{
  "d_model": 256,
  "d_mlp": 768,
  "activation": "squared_relu",
  "norm": "layernorm",
  "qk_norm": true,
  "parallel_block": false,
  "extras": ["some layers without attention", "local attention windows", "shifted keys", "capped logits"],
  "beta1": 0.93,
  "weight_decay": 0.021,
  "schedule": "wsd",
  "seq_len": 256,
  "steps": 7635,
  "dataset": "wikipedia_en"
}
Each number is 128 + 24 x the weight over its row's rms, rounded and kept within 0 to 255. Layers, rows and columns count from 0. Numbers have three digits each. The size before them is the row's rms in percent of the matrix's.

# down: layer 3 MLP down (transposed), 768x256, rms 0.107, rows 314-338, columns 128-255
# up: layer 3 MLP up, 768x256, rms 0.188, rows 315-338, columns 128-255
down314 101:159120148098087096103101124160141139131155157151119143132167115136134136116113129144130117127122132120121121134139115152134097132124131131152121090126119124133109094168108087092122160135097138122108126148157089133147148146103136158150164158149092090122131060149140150128130128161132147109091141128132148141151139089112172100201105137111080159105119160069142125097116151173117130136079
up315 090:156142079133051125161103117112138145137122111121127087137055139170158107123118167111080144115132125143148150116142122130095130152163107152124132115124084124129116157127126118114064126149141131086137108121144145132189133134103157089139141149156138146099088133095119133097143161098168143144122128148155105122153105152149105115144141152116153098136151112153112177111128142124120125151086
down315 094:159151170117118123169140158148139109091106145147115160180096103090131129116126155141112186119173118106115123125104140097128115106117120129152137141131129139080131133127126096112166155132145167090139159121069130148126074134113149141135133129107118134149098161142142102144101172141157140188134053037112118133130119110195144147104122121116092116117104154125142132127095115136139122139157
up316 102:123096127154140139119183134087145150107139111093142129121105088181095157112118121130150144125114134135104119117188088137125140141147153120155131135112132093143089119128110137151139124180109089105128118117115110129163161155136139131141100143144121101128144104137127083090110104108183158123133148097112146147100124134168090160114159139129112162162114146083146077165145085109168096151103
down316 095:113130139142075146143099102144124094156130146118094141146101152164149147102138098147109162110103125139146138120174175100141132090149118125132120115147134130122170143126162107128149090165130113069151134116157127091122117078118160161119152131137129142147093121121148140059061168086147080109127134144119123115144089154117137138120162150141071110120138108138124139150113113142128119097146
up317 109:148141114103133097159143159117155090110117067148178120163115128148146180108087137172166114149120117157202134150112141153121129087165132093144126105165102147127163130165143122152136124138131129106106111132181135092116104151130089100119118142135128120144112158102139133166136160102152103123113118131083121141103143096118109110128156122095136100116128103141126097141145128143129112172128
down317 097:122151125102162166128137088155120145149135118126143125174119179126154143121135147103166131140132121183148136139129131107137157139148135127152139149160127161091125178144138158149149130124106130113079138102154095146105111139109138056130127105127102163096127121132144101129106139148130146139088091138107161123117114121136077129176149121131158085131154148094115100097139140198104109123151
up318 099:107122125167124136114117127156145151105145132105134165160124116106128154155091158111126126164158142131158156149121137131158113171142132093120129095123154147116088137108135064113099108134152165145131112166132109140147113104119111129132142116100084111148137140092142145139105157173109144151132116063099135092143149079112110146135145113164157137123147126121139155160129112105125137132143
down318 102:161091138055139173089122132085085108129082099155135127148135139122124120139111117118093115144113145111107136127132160116135165150133129135159157143131108126137129095120101094133144147160118130139108118149109108114136074140126177120097114114132137130115145152122149145147150123125122126164157157164077085127114110151145159123137136157115154123153153110123166148111119100177136146130151
up319 103:102131119116125186114102125093149134110178117158167126078142147127109109096117141120084115120114098087152093100160095125113102128152109140131128143138152108115104141147131114122109096126153151095140156110147167142145163133104219081123113148141123106148196127141103122118126116141173117122127120128102084102153094104097121132126112164107113105144120105128146088120124091133150146157158
down319 108:126130157115094103164164107150109138127124142101101094173119150088134153151075130141140115119123117116117108102177169110145105095083124147113128146069131145102149127117159119086140129159166117118139126191129099107111151118104103141121114141139117120060136117133121107140124136127169117132159155075125162099129126156159129103118104109135105142129176116115125136156082123145144142175106
up320 094:160125128108155154131117104125141164125157147101123143131076144119114137138103118153193107138117107143167114141139143112160161146086076088112143124119171130108162141138175167166119104089098130145083109145179129112139133129131124117155129134089133146121122120120134074175111127083102157135154122121144139161154096126105123172129146181135135119149086153104114110145148130132086142164112
down320 104:125151096115166165148128150146191135140088129115136143105142122104140122108106174138089110121095102094134156148147120134155105130164131144119104127129102131107133133149107089094133160112098124125132138100163127144154133152095135150154154136125108099099134116150158139086120125103120140106140119164154058083095116115159159117141152135110104088130184149163121127119159137162111141084100
up321 116:121179118117145108121094162164148152103098099128094162131124147083125151150083151152159091147125098126131134196143148135151123127144138083152162109061106136161125131121108135144123160108109081098160135122108087172120133167121101120094142097171125194130123117089149145138085147122153109137114128113085141109128122157127134104131152133103125127186098142120118123129183140123146130133101
down321 105:129131155123094146076153109149103138103112134130158132130164123132143120149115078136133117153130151099121110109127161154151161063127141146154115125136108073149097107132132118092144153151137132115126127153190085130129135159120166140092139091183093085154155122153200135150078113171151143159158124170106123060107123155137153109128121143127156143148143124120138107144148138117113090137150
up322 102:107124128152149135114167148156094127067116149129142104128120113158132146132126132128137152105133128068163134130162132102094132093129165118101135139104108096141143112144123121097115097116124106152109161109130114071106167168165087101120134129107140123134159168154168085116080188139057180110136152119127156136143145157103100166116094149121147126143135147152111145158129136124126125129099
down322 110:116151150114130134131106144101135129108122142094101103125093119100145121137151107106118104119131149172126128140119121106134144143169131134121154190133148127107131139145117146096135151171110121152121123131110112147085155110107144137155086093134097133151138133152115109121119139151121142103170139163125108157097137127076119138106138145118123163163155082108167153087148096151138167138077
up323 106:137116120134110145115100139096135120146151127162107136109077103102126094098100112127120137137153087136131081131060161139091125134076134114150113131073101129112125111160109159113113152163116137127154135105123187089116136156153068110115109156141121170121129153109139131141136127154172129162154082094144162176090134102080095125150114143114114105101114150165153121090147146067103140173127
down323 116:166109103129125104171129127124102156129156122107104145104120115161158104131127115135132138145147120142174110152102138147123167127126150181111109132116155136119118121118112136090188143155086111124162129134132164092179089122118126113095113149102130138117146151110187115138179072118157127121127122144116123152141159107077110112152143100159133105118130170142130172144117164107120134102112
up324 106:131086096111119124116137182153089149142098102112156114171133134137100120154141122121091145136136164120141142153116149137136125133105148152110121109122150116139152161142139086136155057132129132111125111081143142113146133123137121124122101182123102130158108091169168103148130113122070114174131141111119110129083143132116113160124104136118134146121113114101120102127102149131156097134122
down324 088:110123132136141132136105150137057105105128092138132080147143167078166148108128113104091156141121116106129165147164095121147134173103126130116086120133149121098151077096131100121126103098100147146105105143115134121154135088097130117127149147120126135157157133159153134126126098122119151082142138154136163102179158156086087155190080130101156134116162178158151082131158120107162133147140
up325 107:140134118120070133087160122078127134088115116116174137118081115144129148117106157120164156113131157128101118133143098117128127105057113160148139126110127108111166103170156118145133102162156159129150146130134116093140106129130098135109163138112155134108130149112139155107131141093108144121187154167099138157119101164128075127135095126128126103125105130162150132151115139120095066122167
down325 115:097158118111170119147135156109099092146073111118087109150138145164096113096113138160121149112107123127132143114100153121118109084123108099087138144138149162093132132113107134139109148140177116104127115145142136178097140122125165149107060133136119158120140133113109139173113133125134095109130106115112130131130173189126123172118183123159150111137113112157104147166152152122144134146140
up326 100:147153080149119121168164158144131098164172157166121147124134147153109142140126116111158141108162140170116175172072115105093132062132131157126121092141086126109118137157118125162096112135095145164132105152117107113100146103120095094135141136183138161157103160118096153164138146075096099141146131131110119121088128099168159126126154147159101141111162140126132107137167139090111116151103
down326 104:141158113110105132108145141107108169135161122160148164139113135133117082164155103103147172083120129140151112129129105127134092150105142143111109139146143157162148105103147133136113121144073110167126129081117118109093096112121153138118137130138100112095123105126139147100124122178122121110141137154175096131096136139135097110101146100147149153160177138142134130109118125150137136147115
up327 107:109124103136119123147129117130102135128145126111137151156081132137089168162132155115101134132136108144156099107171094158136136152114128153143157134133110105167115215107151140124157129139169099107146117152121096145201144137082139145104156106128113128176113094128095111155116102130098106163142087116118119116104137121124117159109118111116122129104112136106133083120112133127102102110111
down327 093:125125138145134161134085130144144158115145107141126140127135141124113149130117119161142151130129092142134130151134183124113146153143152116168081120147119107129107124135129095121143153145137124123132094089120187116116155118131114130118162161112085137163154104116111162124121110147135120093136138160123105102103115108185161113183104163122099053121166111078110087147152129121113136141076
up328 083:141084142123097102139110128105137136142142165135110083090168137103111097141123097140119103128125128147142161074147152155127094119177141137122136136142154144138130158120167153170129105075113129050193127124160119117139116134138117109131092143076185161157132069158097144163115165141114177108155142117162133146135127122095185126137147120113138118096123146117148085125114138162125151141137
down328 096:119091137142106144096133085169092188127100112102160148126039146137128127141132157123134104106156150081142135146104129145145123176125107082118085100142147135103127097129124130130132143122123080178071156148118117116086130152139117088150136114120135116158124130108144073119123106133107104161096115087153172146150130131121139122141131071133132072114152094148149113116142143152151116122132
up329 104:092155118185152088104141119085131106134166149125133146115173112084117132116132121074155153129159134112121115166122168146148128122139128092143112109155133102117115141123177082157115084148120134152145123118128160130099146167125149112143116145116116123097076111164096133126168155129129153102134137116102110116106151129144155181135155101123121109105099111125101103130138137105144169110140
down329 093:126148104120110126106120114112077134178135144198155118145147142095190083151117127121146161089138105147112130122170118129134135157121144133105137134142086138125121149109135135166126176162144145071124131179164156079125165145104134158095112170100137116109112133100143125120137107117112136130164131151107123152128127154101112073122121133105122123117129125119118103169174153146172164103122
up330 092:139155076121114136118131099169138149137182144139125123127110130140154158078119154140136134147078112141162138134134133170097142111147105132111138099101122122141130124139130117123101113128154169121133122131136159136154164102132176109113134166103139086111133166079143174088161140152191116113130107107116114096168129148147128161154144134129136146158147109103152143126117161122127145122148
down330 083:176154122156113079124140102085153108139138118139136146127109125125131184123123086124121199129151144139130135129113161149137134137094114168131141124113119114103119118111153152126180169118145100172150137138104126123149109130131124108149117134099124113125103160169125122121130182130117144134128116144168146134140142107153160074116124113117138127147140134103132085127105104093154094133132
up331 106:129152095156111096119146146135153131133137155189148137096121107163123164088097143143137128090138111121124118138112164131144125145118114150100152133167111116148138137131111094156118078103123135137105076141124168090101125110106138131155129170128110100141137152105092055107148164113121120128109109125143112140118098109126139124113075132133115084107109146097138105137112127148148183122134
down331 104:176119080077094144137172096096120151138113132097125079134118141150152143130131132091146174123133117158114111136127117132161156142133106160140127157085106143130129143160115122130169142123158153083112104115068144128106131085123129153152150161068102120121129132162105127140107153105137150147126172168103094070109117142106160116164136149110145118174142145131124154137117150165103126155088
up332 071:097128115127131137105121127082106117108126126146127121164148121140152119143148150138087145145132120179111125118172104148084161165166113137184146128141108159105146111169152154113098061098118134091119124120117105110142151131133124156136103120093113159104149112121127138187149133105073141137105139142118108132155078148110117104119094120100159149095166143126077131137117118141142171126105
down332 100:152149138120120146144113101107165178101128102114141117149084135126102127138133119098134116095171089106134121155106136093147142118131117122154088130119158105101114135086120147137148120145106054117131135143107127159138140113108113105132152125144125074148097119138149124102120125152150085147124159142153094085111133155083140096111159142177067113108128114130142118123166132121140146114118
up333 094:134121100120184147128099126155166134121134124107145136107110169126146134123193117155114137125143127128125136122115076135140152140122114170117152113137109105154142079144171144125091156119124139144148101133120128121084096081123157111186133101115123143149134125148108131136120127150174144092135103150128135109174112108119159118155114111126099128147122186148143111105140094156149123122153
down333 100:112128168084127132120144138148125130103141121133095144129126098169135136130099147138110153106086147135087108103166134120117121112091140068152178117151118152103070107102175086133154112072095147111110159147097097155113142090117123128109127114122133124119161129100118126127126148138120140131128183151143122150105122127129106147126119165159144129125127178124121137165091123122167158139117
up334 116:138179122103132085115151127173115106107109148092119146124134142139133154148096124122068171129097143140138124134094142154160109122102146136085119148138124140112154130123089105124106117142116178132120119168113154126125134124122128123137111128148131130097140137131092133125156149150118145124105140138141120102148133102049116158136103166177149101174172092130147129081158124074128101179146
down334 109:132102104171120180102105133176137084127152114123122172171135097146171164133160120170151119143131141105132148139129122084087151120157124143122109109158149124132103108104100153094094118150146140160109140073109140130128160171162091094149139123147153106118103100148119153126121112093112152092124146160126152147102149152086094131104146188115136133146137145106149101138098138114123145133136
up335 105:102122153086130107156140118118147128131133124202141159122197103101120144075116112170122130117129127139135127121133094084152118129162176160075173140133114144153117122127128155139112135143154129162158099154119122113139089125127150116146150170124106116139111132135127131137162115084128124158112102187163144153137096120122142155089112106096111112085120166139103104164116119157139118124144
down335 089:095113119135106109125093090098153152110107121125101070134109136130125126163148079143122113148102100146130103135139147165156124110170167150132093141109139137125112079111123105127078172107123134143148141141136151148126136131131141144132164083096101109175148123168146123114105179131099170123152130106151166146144107128157144086155142117142107107078112130103140118150114151161160106104162
up336 101:182130136117132184091124146145144129150173147139142125086121122109076118134131146090100101137127149131132151104071107120117115139114117165160127136185133143079134130151117130158107139136122126108133119117094129151146084098139171088118141157134131153128151125161150193140113110145124140156171153129131079125119119128110138109092125144155105139119090167125120098093110095147137144099097
down336 130:106107128135124094157101110101093125122141107123118151137119179160126089177147155071129127123112119141124119160155137133111126110122133129147153159120112120140161113151194137103144133118110129152093137111130118098121109159129138136117132144137131112130102106111117128132134107120144145117079149186132161133122112106114147154185118154151135093147157159174160138161128130127087131151140
up337 096:131086141151189115136169132117130147132179147144137108119149092108093141133130115125156154135095139142131163081118180107128110155106139157144138155107074145134085133137125136083107144140134110135139151124114126114141137118159150106101102138148127166140113144087153130140114097137149106148141148119090132123164124115154087142142128056126123115111123111161141142089097148150141116132178
down337 095:105139158104117137135173178125116114118121123150091164149102149150102118134152114143091149146125155126115128160159114152110118158148085177117121096116126155127101090125107125113101084171153145108080130109143101099102122185107121125106119164149113114098112155133136101127093124148139158095137138118168170124141183148074146124098147109104143149175105130127149105155153129132123125124114
up338 104:109155100086134135120168121143095118128102149083098139128113135081148125131101161117106102137132150128146140102116177149132120124142164162146184109114129119167069155091149122151137162126161096122131127096105107114136144156124137082182164112177160127124100122126121125142168097077127096169084123111138113100100095128074088144142132115133132134131137149096104114138139130082093122116152
down338 100:132164135103146149130167116143097107143115146135158127155121165151114144140146132169130161120112097113144117135115127124146133108152165148066170107139133111116132091132090132122154165088128121106132149125114153125098156126175134119124163118135156123148134164148117129141131126152152069155111169074142090120159119129159118138159123131172148122144119079088155152116104148117142146131169